config.yaml
hidden_size: 192
num_key_value_heads: 6
norm: "layernorm"
norm_eps: 1e-05
qk_norm: false
bias: "none"
parallel_block: false
optimizer: "soap_variant"
learning_rate: 0.00883
lr_head: 0.00915
max_grad_norm: 0.5
warmup_steps: 200
decay_fraction: 1.0
train_tokens: 149300000
Each number is 128 + 32 x the weight over its row's rms, rounded and kept within 0 to 255. Layers, rows and columns count from 0. The size above them is the row's rms in percent of the matrix's.

# layer 2 MLP up, 768x192, rms 0.0671, rows 747-767, columns 48-95
size [ 95 112 109 105  97  85 103  93  96 100 122  90  97 103  97 102  96 117  98  93  91]
[[103 170 140 142 124 141 116 102 160 123 171 175  97 108  71 200  95  89 111 123 100 142 147 171 136 159 131  96 203  62  81 104  58 120  70 139 167 104 163 157 164  90 159  44 130 130 136 201]
 [101 112 118 123 168  98 102 128 102 111 144 120 106 184 159 175  96 144  75 159 140 140 156  75 134  87 116 157 161 135 145 128 117 162 122 166 194 138 181 137 109 110 157 189 103 135 106 159]
 [149 141 126 162  98  87 109  97 126 144 165 127 164 147  88 121  97 100 125 164 162 163 135 136 165  83 100 146 174 168 125 102 100 144 123 150 109 102 116 214 122 124 142  95 131 122 105 147]
 [ 42 118 119 158  95 102 128 135 148  98  98 179 102 144 145 136 155 135  67 101 155 148  98 158 135 113 157  76 173 156  73 115  94 108 156 114 193 165 129 127 177 151 127  89 132 111  59 156]
 [152 133 105 102 121 127 152 127  86 142  99 136 129 131 142 146 116 150 139 152 136 178 104  86 172  78 123 111 118 165 121 141 141 117  93  89 131 168 151 166 125 136 156  63 192 129 154 163]
 [ 77 114 123  79  50 133 197 152 131  92 153 202  52 139 120 150 149 117 119 146 123 137 106  98  99 111 110 109 183 166 131 143 162  95 124 165 145 162 147 148 140 126  88 171 100 165  98 127]
 [181 167 126  89 121 127 110 116 134 113 123  73 137 103 169 106 102 146 113 183  97  65  88  57 128 139 112 140 104 137 110 149 148 134 151 127 155 105 142 125 153 118  97 122 166 133 181 150]
 [ 93 156 119 183  29 121 151 152 139 175  88 135 107  81 175 130 165 127 148 158 100 162 105 139 172 112  93 105 126 119  75 154 162  98 135 114 132  64 161 102 125 129 120 168  86 112 168 173]
 [121 149 131 190 195 178  79 128 146  97 171 119  41 195 147 170 211 116 107  93 121 124 106 163 121 184 164 136 154 163 116  96  85 130  96 116 189 114  62 126 132 141  85  82 169  89 161 154]
 [126 129 114  94 139 125  85 105 144 176 107 146 124  67 135 189 122  96 147 156 126 148 114 121 112 138 146  72 104 126 136  97 112 130 171 126 122 168 126 171  81 148  84 198 168  83 136 175]
 [ 99 128 119 130  89 106 129 143 105 136 121 128 164 153 126 120  84 170  73 117 145 198 106 184 141  71 108  68 197 184 124 137 190 111 131 117  70 148 121 158 108  96 163 124 140 151 106 153]
 [140 105 142 107 113 124 127 126 166 114 122 155 151 138 105 133 132 133  95 134 170 150 126 229 132 133 135 109 154 136 167 121 177 143  98 138  86 101 147 111  84 100 135 105 153 109 149 122]
 [129 150 124 134 137 125  70 145 118  89 112 169 118  66 102 134 127 120 142 154  91 199  90  70 121 159  81  92 172 159 129 150  97 144  71 160 151  91 135 126 178 101 107 206 135 152 104 102]
 [119 118 126 106 137 162  87  98 181  85 155 156 161  89 190  91 118 106 183 104 158 130 132 125 173 113 107  77 134 141 117 175 146 154 120  94 131 117 145 131 143 121 176  99 128 147 154 155]
 [135 173 174 129  83 171 104 185 156 164 129 132 158 124  90 158  54 157 139 132 156  61 134 116 114  79 124  29  98 124 196  65 126 105 110 132 118 122 110 195 170 173 122  80  99 187 121 121]
 [ 99 145 126 110 108 113  97 168 130 125 147  75 106 181 163 199 154 143 117 129 167 174 109 231 201 180 145 128 198  89 173  72  99 140 181  71 151 161 102  72  94 149 107 132 105 109 136 133]
 [114 128 149 100 168 159  97 167 151 193  96 139 147 166 140 152 109 141 144 148 174  96 132 146 124 206 119 136 129 126 153 129 117 140 152 148 197 105 114 153 185 103  70  79 131 136 138 135]
 [ 84 142 118 196 170 150 102 150 116  85 120 135 157 141  91 129  80  95 149 137  79 164 128  78  69 164 123 135  97 180 143 109 118  66 147  29 156 194 121  98 136  98 157 158 145 113 113  87]
 [119  72 169 108  95 180 104  84 119 158 148 156  98  88 115 145 128 139 127 118  91 120 148  91  87 142 103 137 188 133 141 173 169 143 134 205 151 112 167 193 169 135 134 166 140  88 133 175]
 [106 124 121 111 120 133  74 168 161 110 105 166 151  56  85 118 168 161 144 136 116  80 170 160  78 164 200 172 119  82 113  83 139 124 136  91 100  79 127 136 136  90 131 123 118 146 165 103]
 [131  97 149 133 121 110 119 115 138 129 118  98 119 100 101 118 100 174 105 147  97 151 156 116 115 117 135 147 162  99  83 108  80 178 139 115 121 121 116 130  51 115 200  95 169 104 177 155]]
# layer 2 MLP down (transposed), 768x192, rms 0.0672, rows 747-767, columns 48-95
size [ 95 113 122 101 100  80 103  76  99  97 130  88 103 103  97  98  92 108  89  94  88]
[[124 173 184 114  97 151 118 178 142 152  97 142 136 143 140  90 113 106 120 117 130 166 157 162 157  61 122 142  93  73 131  93  93  96  76 144  77 111 174 130 126 114 142 119  89 207 178 122]
 [124 164 112 127 116  55  78 113 132 143 161 188 160 116 128 151 177 119 103  75 107 102 113 149 157  89 151 172 128  37 166 142  83 150 109 134  93 115 119 152 198 116  95 193 208 153 119 165]
 [127 141 140 137 145 109 179 138 101 171 133 183 133 158 147 131 120 144 107 152 117 125  97 105 107  78 105 149 106 124 163 151 157 150 122  87 151  73 124 151 167 129 204 168  98 102 186 114]
 [ 32 139 152  69 158 102 135  65 157 143 145  99 114 181 120  58 137 101 107 127 112  74 194  97  68 136 124 134 114 148 172 143 133 221 132 187 171 109 151  99 116  96 127 118  75  83 101  92]
 [129 180 109 114 102 135 135 169 130  83 134 164 113 163 103 153 112 168 121 102 156 148 150 145 111 119 117 124 147 103 139 145 122 176 171 140 150 116  69 153 147 100 175 125 100 180 108 106]
 [183 136 136 185 139 116 108 163 117 104  84 106 195 108 119 107  89 136  77 124 139 114  88 117 203 113 106 219 103 105 186  75  99 130 134 120 138  75 160 152 143 121  92 130 117  84 127 113]
 [157 155 121 130 130 131 160 106 148  85 134 161 163 152 104  86 152 167 131  84 117 150 132 151  69 154 111  83 135 177 130 106 164 107 138 116 126 110 146 133  81 161 181 111 117 111 122 161]
 [170 130 181 149 173 146 129 112 154 105 187 128 129 171  78  90 144 116 146  62 193  59 107 159 108 180 137 137 121 136 160 109  88 124 117 138 105 139 144 115 138 162 109  95 146 120  80 112]
 [118 167 122  91 114 116  86 108  96  79 108 136 191 138 111 144 111 172 155 179 139 155  75 171 158 123 126  94  92 168 184 137 140  86 176 104 112 159 176 143 155  79 144  99 146  73 145 132]
 [114  92 144 102 130 194 186 180 109 157 103  81 153 119 116 110 125  81 175 108 137 174 125  60  94 150 131 175 119 163 104 126 121 131  91 170 157 187 111 112 195 141 107 122 155 104 172 141]
 [161  96 115 133 129 130  54 124 138 104 113 157 126 108 104 101  90 168 151 143 169 124 114 153 120  65  84  90 154 194 124 138 128  98 134  51 123 159 113 139 151 146 163 116 124  35 144 123]
 [168 134 154 147 127 100 100 153  61 101 106 158  84 122 176 139 145 107 164 124  95 141 184  98 105  99 145 162  88 111 124 140 157 111 120 135 158 168  95 106 140 153 100 148 144 169 122 163]
 [ 99 106  88 143  88 121 150 118 137 133 123  86 100 102 109 127  92 114 144 146 113 154 140  97 145 178 160 185 176 108 153 112  84 121  79  46 117  57 181 135 163 150 126 143 100  86  83 101]
 [154 113 106  96 129  42 114 172  85  89  64 111  82 133 131 130 131 150 109  96 142 160  58 169 158  64 115 151  81 153 145 111 186 151 153 141 113  56  98 137 119 113 114 126  97 134 139 105]
 [190  79 100 142  51  27  73 135 122 180 157 178 118 134 129 156 131 165 128 115  82 145 109 105 134 126 152 199 223 146 171 151 123 114 118 122 106 130  99 171 150 129 129 136 161 115 128  83]
 [153 150 102 161  99 134 217 163  79  74 163 122 189 158 109 146 100 103 146 135 102 138 130 125 162 121 122  93 115 111 159 112 116  99  92  89  85  42 170 156 108 125 116 200  73 124 123  99]
 [166 128 151 145 137  74 116 128 161 174 124 145 139 126 183 124 140 123 131 117 169 148  54  89 106 203 146 111 135 129 138  75 108 175 118  71 127 168 118 101  88 137 131 179 186 149 117  85]
 [110 132 139  83 117  76  50 161 173 109 114 159 117 201 135 128 128 108  89 125 139  84  83 151 128 127 165 138 111 123 123 135 171 143 105  86 153 136 162 143 118 143 127 164  79 130 151 202]
 [158 152 122 119 100 108 106 180 121 110 157 105 120 172 200 109 109 121 143 156 111 121 146 169 163 124 181 144  34 140  79 130  92  88 147  76  97 153 108  94 106 183 143 109 131 160 100 157]
 [ 80 125 141  81 113 136 155 142  72  96 162 113  93 122 141 177 133 109 157  93 109 162 132  60  90 177 134 177 168 202 201 131 124  84  65 136 131 153 134 113  92 172 102 164 134  86 124 123]
 [122 118  94 127  56 104 136 149  44  84  85 158 164 125 154  65 156 127 118 153 151  66 163 120 117 127  95 189 126 189 105  94 130  94  93 216 120 150 139 187 170  96 129 163 116 144 107 123]]